From a checkpoint of a small transformer trained on Wikipedia: vocabulary 1422.
Each number is 128 + 24 x the weight over its row's rms, rounded and kept within 0 to 255. Layers, rows and columns count from 0. The size above them is the row's rms in percent of the matrix's.

# layer 8 MLP up, 1024x128, rms 0.352, rows 903-915, columns 0-127
size [116 123  88  85  91  68 102 105  69 123 120  96 115]
[[161 172 164 120 128 138 149  89 130 144 196 148 128 133 157  92  91 136 123 125 130 148 124 104 127 140 181 112 143 120  87 150 134 142 100 174 134 129 142 175 160 155  96 149 125 168 114  96 124 128 119 157 117 121 157  98 101  99 139 150 151 135 153 120 151 138 147 172 170 126 150 134 146 124 142 108 116 145 109 106 126 157 147 137 131 131 117 136 151 114 129 134 127 126 143 115 149 146 142 104 113 191 156 150  89 147 120 111 117 121 174 153 132 130 109 150 154  78 127  84 149 105 135 109 131 135  72  99]
 [176 154 129 121 114 121 124 138  78 157 121 151 170 138 145 164 127  92 157 111 127 117 127 106 117 108 169 137 118 114 135 146 158 157 148 157 158 151 107 152 171 110  97 134 120  88 116 114 101 150  86 139 108 120 100 146 147 141 155 139 106 150 158 152 125 108 146 130  93  79 117 112 157 143 109 136  97 167 113 101 156 106 167 156 114 135 124 170 125 138 188  99 120  91  93 112 153 119 118  96 108  62 162 116 111 146 130 132 140 163 135 128 130 131 152 116 121 164 146  91 140 153 132 137 121 118 114 119]
 [130  55 129 127  72 155 124 140 139 131 103 109 132 169 168 133 101  93  73 120 109 134 109 132 150 115 107 138 161 130 188  83 147 132 100 141 153 153 138 127 146 136 139 147 150  82 152  78 126 130 114 144 114 145 111 132 110 126 142  99 114 131 186 115 116 124 136 126 148 144 112 128 132 145 115 166 122  85 123 125 110  80 117 145 159 128  78 111 142 109 117 123 139 120 119 109 156 110 102 122 130 143 138 176 119 128 118 140 136  91 130 156 146 152 153 120 121 156  84 100 139 128 128 196 103 123 122 137]
 [136  99 154 141 150 117 194 110 139 106 103 115 115 133 122  94 118 151 148 100 178 133 175 118 116 136 146 137 200 120 154 133 124 147 129 172 129 172 106 150 136 140  81 102 138 184 178 123 131 100 137  97  94  90 144 108 118 114 111  93 134 113 122 151 138 117 146 128 128 106 113  90 142 143 126 122 149 195 118 126 140 141 143 127 135 118 107 121 131 118  99 128 155 112 144 118 101 110 127  63 138 108 134 112 152 120 118 136 134 128 114 104 149 139 105 143 116 128 132 109  96 148  70 166 137 142 142  92]
 [128 136 109 121 139 125 150 135  86 101 101 188 198 126 109 123 111 142 136 152 105  69 151 132 111 102 127 139 162 159 115 130 131 125 177 120  93 151 121 124 135 114 171  77 123 161 126 109 120 141 145 138 142 132 142 148 157 126 110 137  97 129 193 151 112 105 165 126 160 110 132  82 161  73 136 125 124 129 147 114 148 124  96 176 125 105 145 136 153 133 116 112 151 146 129 126 133 154 146 128 135  90 112 125 106 153 156 142 155 160 155 146 113 109 113  93 132 124 162  97 121 168 105 148 127 151 151 139]
 [132 128 122 128  76 158 135  91 119  77 126 120  88 170 124 143 130 185 141 135 131  99 101 146 129 135 158 139 108  89  66 131 149 163 124 121 126  54 106 106 139 107 154  91 120 126 134 117 119 200 109 158 127 128 137 120 137 140 184 123 140 151 150 162  63 164 129 130 128 149 127 159 115 127 134 141 148 127 118 135 135 127 116 141 108  70  95 125 122 109 137 152 134 106 116 139 122 101 135 165 138 102 155 128 130  94 102 123 149 136 130 138 132 104 138 153 134 124 120 134 123 126 153 181 130 107 143 129]
 [143 118  92 125 139 123 111 123  89  87 128  96 111 135 110 106  97 114 105 137 137 120 123 122 106 148 140 145 150 176 105 140 126 183  66 110 156 163 145 126 148 119 101 132 127 128 138 108 114  87 118 120 146 113 152 169 153 129 140 152 130 119 100 101  89 138 113 127 142  90 152 147 131 145 172 141 181 120 113 132 154 131 136 127  91 109  94  79 112 126 115 103 173 132 151 110 137 104 135 119 171  71 125 119  76  90 132 153 132 105 112 116 159 127 180 137 161 144 162 130  99 148  96 148 129 142 123 134]
 [ 57 159 147 123 135 106 176 129 131 122 147 138 142 148 148 132 113 148  92 144 109 139 130 127 128  80 131  82 145 139 125 146 111 105 143 165 128 103 142 142 162 132 152 136 139 115 157 200 124  99 156 119 109 133 108  87  90 124 173 107 120 133 169 123 124  87 144 128 135 121 146 160 154 134 131 129 161 128 114 104 119 132 124 116 151 125 157  94  86 150 102  81 122 123 143 108 141 110 100 123 166 115 125 124 172 111 145 152 179 150 119 145 120  65 153 163 129 131 124 111 108 110 145 112 143  86 149 136]
 [139 102 130 143  95 140 138 127 120 150 123 159 150 125 107 166 129 127 130 114 139  74  83 136 127 143 169 139 171 135 117 138 133 122 117 129 114 103 127 123 113  86 156 104 126 117 103 145 114 122 119 162 114 163 121 161 136 107 166  90 118 148 142 125 160 131 130 201  97 174 147 133 115 104 126 112 127 115 122 190  68 113 133 114  91 114 114 165  84 157  95 114 128 130 129  83 165 143 126 157 144 119  93 138 137 106 108 122 129  76 149 119 166 123 103 126 121 147 123 156  98 147 142 105 150 170 139 108]
 [120 138 147 113 125 136 143 102 129  93 103 165 122 124  71 130 104 129 123 154 138 111 135 151 116 108 131 141 143  95 131 175 119 136 104 133 124 144 149 107 157 134 143 114  79 106 121 155 133  85 126 126 107 111 111 112 115 112 158 138 102 152 108 125 110 149 122 128 123 146 135 124 144 121 127 108 124  98  71 133 110 117 120 111  67  96 106 129 108 173 151 100  88 188 144 126 122 165 136  85 172 172 117 133 131 126 126  79 144  94  93 155 156 165 136 180 158 112 137 145 150 130 113 110 101 136 116  74]
 [133  92 115 129 113 151 131 167 108 129 174 121 101 132 191 139 139 103 126 112 132  97  71 124 156  85 132 158 144  97 127 143 101 129 150 134 142 153 126 124 128 133 117 148 131 136 127 119  73  99 157 142  66 111 135 148 126 104 111 106 134 141 160 121 136 137 102 137 158 132 204 117 129 150 120 139 102 121 129 142 184 125 135 156 100 135 138 133  96 131 173 100 123 121 115 116 121 108 154 119  81 117 152 123  95  98  89 118 161 125 124 134 125 139 150 116 141  94 149 150 131 175 102 180 115 138 164 135]
 [101 146 111 128 134  71  97 136  77 118 122 143 114  97 127 177 129 160 119 122 155 136 161 123 125 123 163 113 165 155 142 131 113 125 142 153 108 102  67  91 141 120 121 124 136 128 140 112  99 161 120 157  78 101 150 124 107  92 127 117 153 121 143 117 116 136  88 116 124 111 130 106  72 152  84 143 114 152 168 151 157 157 143 139 102 116  94 131 119 123 143 144 127  92 124 134 166 137 103 129 104 102 101 100 131 109  98  95 121 136 118 137 146 128 174 149  99 129 155 112 155 104 146 145 113 122 102 196]
 [118  79 144  89 157  98 153 103 109 124 121 140 144 138 133  90 114 136 136 104 172 160  67 136 179 159 150 123  96 145 116 123  91 146 111 127  75 119 121 102 125 108 150  95 132 128 172 126 135 123  98 111 118 143  93 173 155 158 135 145  86  74 127 147 117 142 112 160 126 147 116 127 119 117 147 133  85 120 134 128 141 154 110 103 121 126 139 118  86 128 114 125 149 127  72 132  92 104 133 109 136 128 134 120 136 143 116  91 150 164 120 152 122 119 137 106 139 158 160 171  72  95 149 138 146 139 114 103]]
# layer 8 MLP down (transposed), 1024x128, rms 0.192, rows 903-914, columns 0-127
size [113 122  88  87  89  73 104 103  69 121 118  95]
[[155 112 129 116 121 108 146 131 123  91  80 125  96 153 138  67 128 128 162 108 132 126  82 122  98 152 118 119 127 108 123 121 101 114 124 101 127 107  94 136 127 127 169 153 153 135 121 115 115 128  85 113 121 117 128 150 109 135 103 120 126 174 185  86 124 190 137 101 114 137 162  78 115 111 132 119 147  99 122 120 146 122 183 105 123 153 130 136 148 191 120 142 132 118 117 130  96  99 127 110 128 114 166 103 147 124 118 100 133 132 107 168  91 145 127 125 150 125 154 142 103 148 118  86 170 159 160  87]
 [133 132 113 117 122 141 130 135 133 140 148 156 117 105 115  94 125 126 108 146 114 118 128 128  97 112 123 118 102 148 132 163 121 109 129 150 156 144 142 103 130  94 125 145 102  85 162  73 109 135 182  74 105 107 124 121 143  90 116 104 134 188 124 119 114 123 118 101 143 102 176 133 154 110 158 136  95 148 148 119 170  43 127 111 139 127  93 127 159 128 109 117 101  91 132 128 141 112 141 120  83 133 122 112 113  54 160 142 143 110 132  94 126 102 136 119 111 147 123 109 127 168 111 157 113 120 105  93]
 [151 174 114  95 146  92 135 148  98 158 140 129  66  99 119  68 126 104 150 107 109 103 113 117 140 154 144 147 169 142 124 134 109 118 143 117 128 153 118 147 160 108 128 148 115 112 157 121 135 102 124 135 112 120 129 137 136 173  97 113  69 149  67  84 137 127 113  99 116 137 126 102 158 125 117 101 132 162 144 135 144 113 129 129  94 124 141 130 159 140 155 111  78 133 137 134 122 176 139 133 149  74 118 144 158 126 130  86 113 118  94 108 131 113  75 106 170 107 128  79 134 128 133 128 129 153 124 152]
 [172 130 135  96 127 162 100 152 125 167 109 140 162 152 109 117 116 138 128 121 159 162 145 122 111 129 128 114 143 116 136 147 124 115 100 130 137 123  76 104 119 143 190 114 115 117 129 115 140 129 110  96 134 135  74 172 110 169  82 130 121 174 118 110 141 122 127 132 133 163 142 169 126 124  92  98 126 146  87 117 156 103 114 105 115 139 146 185 108 104 130 149 126 159 138 144 145 137 122 136 157 133 124  76 107 113 120 161 164  92 142 149 102 155 160 134 137 182 129 118 123 174 135  90  86 109  96 122]
 [110 179 110 105 142 102 128 162 100 119 161 129 140 119 136 118 169 130 158 161 117 124 137 147 150 152 125 130 116 133  86 123 174  91 137 103 113 119 166 151 167 119 125  93 119 103 117 124 133 146  74 134 151 153 158 103 159 123 117 132 137 151 182 148 139 151 132  89 106 124 131 149 114 132 159 146 146 170 108  96 109 115 112 118 161  91 134 135 104 114  95 133 104  80 115 139  79 126  98  92 137  82 156 156 134 130 121 150 145 158 130 156 102 153 170 120 145 160 123 138 129 158 155 118 120  84 161 143]
 [129 142 144 123 115 151 140 161 125 143 184 117 106 134 114 161  95 169 128 116 112 137 115 149 134 124 124 170  93  89  76 143 124 119 137 104 154 120 105 140 134 129 135 129 116 143 119 112 117 115 135 122 131  96 148 113 113 158  83 150 181 126  98 108  80 162 127 104 152 145 109 147  90 129 140 131 176 104 151 120 135  97 108 162 164 121 111 148  78 120 126 129 143 134 156 109 148 144 159  92 153 122 118  85 114 126 150 145  95 109 145  98 151 138 159 181 120 109 144 161 103 134  93 146  74 108  98 156]
 [153 139 174 142 114 138 100 144  75 125 126  87 105 140 129 133  96 157 152 135 129 115  95 107  98  97 118 169 135 127 147 151 117 124 114 146 119 145 151 141  77  86 123 113 138  84 153 119 100 107 146 132 123  89 134 121 141 124 137 108 120 166 146  86 161 117 130 126 148 101  92 140  96 103 135 142 172 131 149 133 148 106 120 131 129 100 135 118  84 124 128 117 151 112 107 140 204 112 158 153 153 132  97 138 127 161 163 115 110 135 132 133 102  90 128 107 130 125 147 164  99 102 180 141 143 139 163  74]
 [ 72 140 129 163 172  91 119  99 152 137 123 129 141 126 163 128 134 157 129 160 130 138 137 232 133 110  94 126 120 159  94 140 133  77 156 131 138 103 123 114 148 141  85 151 117 107 158 113 158 115 104 111 145  86 128  93 123 141 149 102  90 169 116 120 133 101 104 143  74 135 168 133 140 114  95 119 109 109 120 123 113 125 130 133 158 159 108 109 131 158 126 132 113 128 124 106  99 135 131 127 154 156  86 120 149 171 142 133 100 139 112 159 110 123 146 111 119 156 138 157 163 144 142 113 150 112 118 125]
 [105 102 134 133 113 120  94 144 144 191 144 132 140 147 178  97 132 119 124 142 136 158 107 112 153 125 106 128  97  77 109 148 140 175 109 106 120 122  69 118  93 172 114 147 120 127  87 168 146 116 156 114 149 113 107 131 122 131 127 105 142 137 167  87 104 116 154 151 123 131 135 115 154 153 158 144 126 153 163 124  92  79 141 105 141 144 113 151 133 151 170  96 130 149 125  68 130 155 135 162 112  82 110 111 107 143 109 146 139 134 163 106 143 135 160  90 142 147 138 102 132 121 145 135 164 105 114 143]
 [150 128 134  91 112 143 150 113 108 137  75 106 180 118 143 118  86 142 138 110 154 119 129 119 156 154 142 111 161 108 139 111 109 103 126 128 122  82 104 146 114 123 181  98 100 103 111 147  84 126  68  93 102  92 122 128 157 179 106 147 181 123 164 104 117 145  89 121 132 133 103 153 119  99 177  85 133 170 112 160 115 130 125 105 144 122 106  99 124 104 116 126 148 134 124 142 108  93 132  87 128 108 138 124  79 124 127 122 105 128 125 141 152 115 115 110 133 118 161  94 114 111 137 160 120 132 125 166]
 [133 161 127 136 106  95 135 137 145 136 115 136 152  80 172 112 102 139 125 117 127  88 132 144  91  83 144 107 122 156 134 112 115 122 124 102 151  93  94 141 167 149 132  94 119 115 123 126 102 188 141 135 113 112 110 127 115 134  79 144 130 163 167 124  82  73 167  92 128 167 132 154 121 151 142 139 137 110  92 122 171 139 108 155 146 139 104 105  97 103 165 156 116  92 131 174 137 153 122 139 108  95 107 111 149 116 143 119 147 106 135 135 105  89 119 128 142 146 115 102  75 149 101 142 116 134 130  94]
 [143  92 136 152 103 169 107 144 117 110 130  99 168  70 133 133 138 128 134 157 134  76 155 101 168 126 135 101  76 120 118 114 143 127  75 123 169 137 119 100 118 131 139 145 104 104 118  97  90 101 140 119 142 115 142 125  81 134 150 128 107 186 167  84 111 144 149 134 123 131 104 127 136 160 121 144 148 119  90 120 142 181 136 113 168 141 137 148 128 141 145 131 179 127 129 106  88 155 155 171 126 131 107 129 162 142 128 123 106 176 142  87 111 135 123 139 147 114 149 144 104 150 133 114 152 110 112 110]]